Weights of a small transformer language model: vocabulary 2048, 6226 steps.
Each number is 128 + 24 x the weight over its row's rms, rounded and kept within 0 to 255. Layers, rows and columns count from 0. Numbers have three digits each. The size before them is the row's rms in percent of the matrix's.

# layer 5 MLP gate, 640x160, rms 0.15, rows 292-305, columns 0-159
177:142163153191118135111152136148152165128170087114164141168144131115111135109137158087125114117121104117132131138136134117145111123113093128107134149096127135078124104126107160133131115088168101146089152078146126123144125135098107122153109135203120163123137179129149113114150102105095147114154143124109163104128089164119148101111157138163119140127122151164148159125115118125090121119097121135102111120163149184114124086118140127117120129103102065154132113134122091110142125116169083
102:120136165106109149122132101105176177115090093150143097133112175095123134138132098126167145091130147132152118086107111103117094104117141093081132109137139124144108129148155143097131109129117139136134122147104185114135153100134105085132106101108105114142138055146157182133131102155155125104117125116072148126131112158126161117122130100145103139104087118180132115168116069134112097157185121128139145111105116108123134131136125100105115130094145121101114091157117134111132152140156133
105:169137152186115159160140127129137138103168144119138145125117159144107137133130150141112115117116132143154120133091121124129116117179080156149099125112115139150136141082127143133145123173131156123124130134141146128138115139109164094113147141130173101120114131137145090156182170108136109136130136143104097102168124172169144167164096168128158167138097139139133114127145122079107138123112111108126172119082101128123123119063120125100146147117079129113074059120140157148126110108113144
115:139125117147077130133132137156127112129133114113138130125115139124173120118146118115138132057129168138122112110118151114122119145115148139104134124154160137158129139132118110135095145121173139116072150116121154140077089129117151156138121110127146094139162067102132101136116128126124131140181146153087165113159134160110153111100173120085096141106160104103144154137133168139128126139143166151135132123146076148109140144117128151062126126143128128123085055156132172162094141141100088
110:142137125115167138104123135081174133175163115159117139102085159163129131147097165119087149085140115115125191148132172138077117109128137142132136151122113143125116097139102127125143139111157157120116177146141120139123104102116120111147146097127106113141119122104133113194147135131096137135151150168160145106117093148109162132126102118117161147113139127184163119138111144115101125155149097111135056122103111111132159078114107127092126116093127144137078117164097143146144148141123120
102:098142118062111113118092111104151135091162111094147096114122122164100151132133088123135135079114144083134080067106144154137143134157107097134111149141092119148150082123133129125133129131112122090097117143162122148137186089113143187134081132139126116153134164091135151139107178128121107103109117143145106100098154151188121147129130116136153108133100162130140111103113106094151119129107136130131105114186141119123120148124113109118125170106127133129094102111112126115156109160137151
095:088136133087160122080113125112138105125153164116126112128111132109131140128111132131127175134169059158127170110146125150133165117107121100107107151093144154133103083093167123093132130135114095176114116090150150109175123144110140138128166144149168130163133104148129107123139095136090161085127134094165090123124138163158138142102092148137159112182130126137120105128106128131117098137114142158146114114107139094184180137171112139101119147124162128133125133114131105100152133095143111
102:158109125167145096139134070169110143142114174148124113102089116123144114137130116129150136128110122185118082161124086134118061118144103121150142092139112144133122139093134119151142150144152152124147107151126097183150143156154149099144130117131124106153115120107176083119108130126133119107125100129166100113133148144113109131156134126160140163130124109131109124140134097107120125121102113119171108086127092130094186121077137133105117184098167137090142121065146135155114138130095123
094:181173176131094129123130097097081156101104078157148124119106180125182117112094174102116127148129113178127135106114146141099149131098164138143108148120112143125147151136118141145135120133098131155140121106076159127120106084127089131137097127139152111116163107097120082171125165157124134126158126096140140122117131127159132124096121176165142142153171130112157120132122171097132107157128102135118091124173137182135124160129107120083101138127089106128124117135138111131124137118131134
094:149171141123126121094110107139170164110169146125136155088088120116166137114120152140165154111121152156123140106116140151180096136149102120089136100152144121155096165139173149144147141122103126142134096109084117174123094108116108148124071122097137155131104037107137101145128115143141146140119134122105155114157145150119107128113128090113152128131173137088108102129116156114115137159125101114166127155115104102129136127103142148120121128140150097095116150152071138134110109088091134
101:134131104133132111188109118127132136139135133159122154082142056072128123159082091115111124094132158126156127150088115097151112121087094114122102127102114128100117104113106142116141133138111108140091145126121111126124133095118101152105135144179107102100151131163137142119126125119140156126130142130098090162107146122127166116095142158136131139109158131104089124172144125099118134149075157125165093150145143143145120141198143119147066099118156111141130163176117106145119159120130107
102:138119137116148124112110110127172121129101149128100098136137121116120145103180131139139132125147118109143143126143128107157131108124132152149165141136065155119165100123116098120114148111143153137119093076102130137091143162105077104101144122129113163103156149111077123089120162130148115111134157127105117116146104167132176105093203146140144125134126151114139173128157146121133135127151137128133151132168114127084086164102124155113146121129140178120073122109123148126083177137070110
096:119126109097139162106161161112096139128097138173171120135157136155122101168138135104112138113193120084117105117159110112130111153160133137088114103143126124124133161125116145069102116108152170106162119141110124125105094104095136132146117154141103107163151127104117125145181082154142145204151180099104117133144146136123120137133150108118108132119111081185136081129087143143117092141131096119137150102134157121139115151112137120126106133140126133162121090125122159116121126150174128
098:152164091161137152160119146165125150127088094109151137122100135111137143120112145156105074111137137154143128137085093153146167179144115111119090160127133118160142138196125121147139129129136135125122126156130084150113102180124150185104149169118087139150129109142170141111094120136146077150116152173128160124102118163157117112166142177113128152142147158158125137109158127129139120127144131170142118134129077121120123137131138134123133143097158141126140109140114085105095134100154085
# layer 5 MLP up, 640x160, rms 0.146, rows 292-305, columns 0-159
213:135204167202108121114127145114155175118133131128173140168120127100105150118137150099117135137111124127158112138124143107118138104131073096123130153099133160126125116154130143115114120052155101124126142114130145155138117153084130121132084122186100178111144154115158139120137130133103146092152141123132169114113097163107139099112152124156109133125089136159117139119134117115112093142103126146121135132135136183130118083161151138115128125106110044150148112134116123127135153127143117
101:131128056109136160112125142145097099147144169133099106170092144145127096098113125129112096157131124131157141148141129153120125099099118125154140173148140084124122129107162151162154117113148110115122157158131113106147067161074148155135099137129132113107147183129086103135126126114070118145120130137143106122133178106109095101132155146119149118115154137121125105098143168139111161144094167174123126105172121111142141096128121147092147104122167149147150123117104105124092138105158098
108:124123155122155118107147125125117098151142126145091052136124137135160148094112166126153119132103130109119164136116135103148146151112114122143163156187150128098133122134151130162119111102134128165131093097105091113145129140179116083106073133170094125108144150126133149157078101136077167148146125097099117136121107149134084138109103120125150112165123134118070135119158106127112119151166147132096123134166128109149103111128152132149169114124123124134111182124156113122166089095147153
115:076117100083123171126130129132124142133109091144142125072140107134132134138144115135115109125201150158135146158165165130134138136125120112071115142149098139141122121167113124151120115118171119126088151087158128139108089116085119152131102137129092127129132110116140120166106106086097131137139164130103153124126108136087155138131115131102165148159142154127131154121116141086151146131188175113158111117145143173127123144123100162087151119144187173148128151134130106163103143136102150
111:119131112102169118097130123149150087191128149116132150145132108102162120127135133104148137113159159101095120112155083112153170172094098179214099141096112119121134129114106133113125125114137123130139129187133111111078148154088084153148130125133106113098092117127107120108122141114146122134104119119120099123150099093134157103155109131118159097109130146128115130113106117122124141099130194140116132109136160128130152092131132083160079132154169096131116167122110121099150114122124136
101:115142115108118096096120106124059119125164110157144091140161112142080161105100104138147102128108146108100109080080117106136153134153088129170091128137145120112153133122148136115122162147149129125173126131152145113141159096156132148119107110145131152124170111098167175116127136138120146128065137158153146132109110102099153103177096101143156127145103152069119137118134104133130112170138192134122117137135140110133147104140125114124078134117152142157111122094110137122173109151116107
094:179135165165152159068136165124112143143099132118143146118142159117111066093128147147139148146134150149113145107141126135151144164120113140099102148157149134096112130152103134117135111159118113102106104165160146130113177158109139170148117147114105149096132081144101172143174114083114123162107113118124085120118146115114146113123138134090130128141121107109063135180104144117113097166152110117136134125117125142114154134145116166098163135136116159132169088148118154135092122152101095
107:102103070177150125112112133133106115182153137106124150120102117155132113153094114147147158140126157177169090119141112126168148111137164107152122132118146150119125139093097111154153180168110130125121121162159144123130131108139106104099147089133165082080149149097123079131130129135102165113088102108122100136129134119092125133149173129135151112166121149136136084110127097132159121123072110114142095145129104118157115128129167107142102145081137134123115131110150151134171129129163163
099:082113121090169139127151167137144156116148176124143125156117095106066150106153168146127090080098129114119163126131110123149143119124131144149133132106135150151116178152120088099088131083101157152146142114140093155098144144101067145105110136135160146120105117166127142122107136109127098127127126146157140124146136096139147079152117096149132098114096140131119132125128134172122156112108114116127165115122114117121111111119183130178079160145124105176141148116091104168147139127141153
099:064098092085097126123160136154163135132114110119116128133118106086116121158106129115120129138105135085115143104152105131153174135158110116152116138134151131114149154110112098137191107148179162140119148121168106183121190119127123120141129166125139089159090140125114141176176109116140108095159104094150107117111095095132162150107113114158117122108117166127134119128144115090131131133122122132117151109112137126109159094091150094111135129135122144113138128113072094123175154150107151
105:139120133113136139155117149137078153111148138100104125109114135126136157141144107105139127129153138137118093120097097150126095148110132091107155132122105089109103156089141115118137149118174103151152134119095118153098096107166114101091111101205067116144160075130092147162120127167181124131086180135110096157128153107144137142115122139129147123112131128083136126174142127128123128173111136111128146103154122085122130167166145170155157128127133146127084124134144132122155127123080144
099:113103129101122117140144143141124109104127100129102122144170146183124094132142137123126138128109128149074133180127121138105091105139152092154101115094144163157090105111133067160157113160166087147152146109200087117155126126122173129130129133110131130128137137174179127128088118112139105131154104107072133127119121131135104094148142153132103138124133132131141137170109123146137097128099115126109125132089124153097129132179189133102127104149097103129173149107132139108156097120133102
107:134124105142187131153114099118162148122137153166108128127169119130125098157115131108146141154152106119126157152129125088118121059145130056135102136165157097168161136110146106100116132129136117118086146117083126088139123108107143120160128150110147128177103177119096146116118076094103121105108141120118135177135182130137073145124130088141121115075123112161132115168145110127109073146094123128123096136127169146159117134125127129147114134159110127152126142131148144105140133133146151
098:104099114081138107140080133110102109105131114108105082125111140136126162134115124145179135173132137101150141104151126141116118167132126096135152095149139128116125123107118088117115099081164124133117102149123142142117119173102094139149103114093117145124139093141120089146133148100177152134105114124136152150124121163133111132135084116135164163117137154128134157126086139165121076151112093130136132189119126133108149115119099135136126177137144165082142149165094162122126092168162068
# layer 5 MLP down (transposed), 640x160, rms 0.136, rows 292-304, columns 0-159
150:104200164117124144116139107137117142095109110119116142121094134077078151122133162080168136094113147135136120150137128091096114092145096119117128116128132125098123110139108144125108123122121000124172122108137162155133113128118132099112120138185105132152133144105135123110123162156136152118146129128144162115149123129132160125127182132121135137103100153165089141152149148127123106128139126161135125102140097146127130123131119130151112148161138056116140116134129117140137123150100097
100:060148111111191191112128113114154127112137132144074136147168128125087161109108092128149106113131146150175148131166162127119130105146132137142142129158138079141101158132145127149152082133165169131148165142115142097146089110101132135127146149108139148132175164130127094148130162142119127137128151117148099149144123135085121087109124083140152159130143127142089102156158128150129123114103136133143148110122110126074106119127119130126091119118155158104117108104132114118113121152110059
101:114112151113171169138081141111103146174094153104137105158086137131082092065101135090105129130110165135118108124162111133120141109137125116112138062100097115124113099166122150121087145118135102121096114151150121159070141124124086098147124144115122110152141091127121111090118130148125138123135144152101127080100161097111129113107127128141125092097131106077114126154127108088155083108149118157142137118139143107110143140142102121096102095104169165133135114105096114117149140159129142
107:160132143126102149145127134143138089144182133125110153070154133112101148110138170115140168135141114125190151117166075148123098105106143142110168137158079135123116167131129120134111099143160098134099115152132117134122160164130141118163108126148108120110103159158117133118078134147083093128136167091154149122106147112101116117129137089124133141126137138155143078165123104101136170151155165182125137140112123087105089140170125127093118118126157117159111088113140151124124145155142131
104:126179108136126105181112138108106150139158108149125117087098129113124124127144138154131167112113108110102133116138146177111112115125143106143151097147117118125112130103134137131104089113175108117154171062155115118187139130166154121106128105108115138120123122134143138119135125123103114122093127172134186167127092162115122109082124105165138101125145118137137128088153186136135093138131131130115081095123033148151145142100129129132119148102107113140131098099126092118148106127127157
098:146132125120130132132141098183098175103138163133141108140120141116129080140121100108123136141114127100130118109158148138135127121135096129202121144153132125106121146116128089176123140166113104184113112130047129148171145061129112150115099119133161140155144124096113160125089120096112115153154153079119108110128106140122140144162134163138125110126146111105108130173109106144123138079127126128146122108104152125134130117151128148107098196130121153142088150122100180134129108163130129
097:098116135148171115133201150118134132115141152142136147131109089138127123126127138125118104156148179093136094166130152142114119125134135150113131146129109164127155084129135124181137123156134061133166143127112114155122076139138118109127123128102130127139147109124117193110133134130158077164129139146142129137126120094099142128111114181109125143144129165133174103113127135130179133138188153103157086130091110110127131125105089105133103098097114124151074161115168109094137130134095110
107:107113093093125106151101126095125139108152123145061109113107112106141145133172157135131116115160157091131092130140162130143114119083128098125106121086150120112096127103163158099098121140135093125153164107100150146153136147157147147125091099104127134130160101130131129141143105099149119086107125109118137153109126114110117108142117113126065128103174071092143092104097100112112120112166104127133134109141114087147123109116120124118126099095181106164116115143157133151103059098136147
101:122111109139135124102135153151109107177115141119095156106113108125114158111142130139146119088133121103145129117172106134159132142139150173148111114131148120145139158097136126112147047152126127121100140120140141141099098152152103138122107136123105157128174135151121138181149132125124127159153164112143142142088121131112086104097139135111119143115130131084122123180153143142172119121122154119115148178168172161124175139158134109175122146102124173100137154134121099126094159098074187
098:114121104136122124078114143189155155147114108143117147125124172114128112122158125141137155158119064156114168100136141109078125154140165123114127115115141132150096130152084094100077084133144092160103149123116121147126126132111121134088160145124118107119111160094078129147142141137118112118119154143085166129096091122125113106126096119079144132117129093100159129126140110143140173067134167167126170143123134162100140145169102136140113077109139128123133120144152112092138120145109140
100:116139121120135135123116126063142085159149135121140141116119111089116092217122124110138107151085153123143140134109135116099158097131110177114165136138114096119100119118134088133191114125131157137111141151138108159111125163142113177119146153107147118106129140134128130113120108114111131138118112127115134144102173134104098139128120122171112091130147165102136155160164151085125116147152120097123134121122089079140120115157121139126183124154126152098140127152119095084179147102181109
099:121135108125175131112126140131119081126071112144119110108140103148143123081145127141137153178142085129141142123130131140110117145131144142164109129128104131151159169145146099090159161136132178140091089082099100140098136143141155138097131115120171158116147153105136121163116131114138146130124158109129116130120148098148149126101159124131166118102140102143132141135164148163080124143133090112176164116130135106123113130112131125091146089112118077130065205157115129087131160136144109
098:136174104151109115126140119115128150139107146114082113101106143133145116153123146064131138120152146071150100136126167108124107124186108163160086189141117079112111134157132157119152116126120098132129125085141111142128115143137147098138110121127146075081086124088127100090158079126091111108164132132120154166109111126123117119145133126149092113107102103135118115171096117138140142129146165138189121154101104141114134158110144144107125109136100104127097137119143129098158160104148147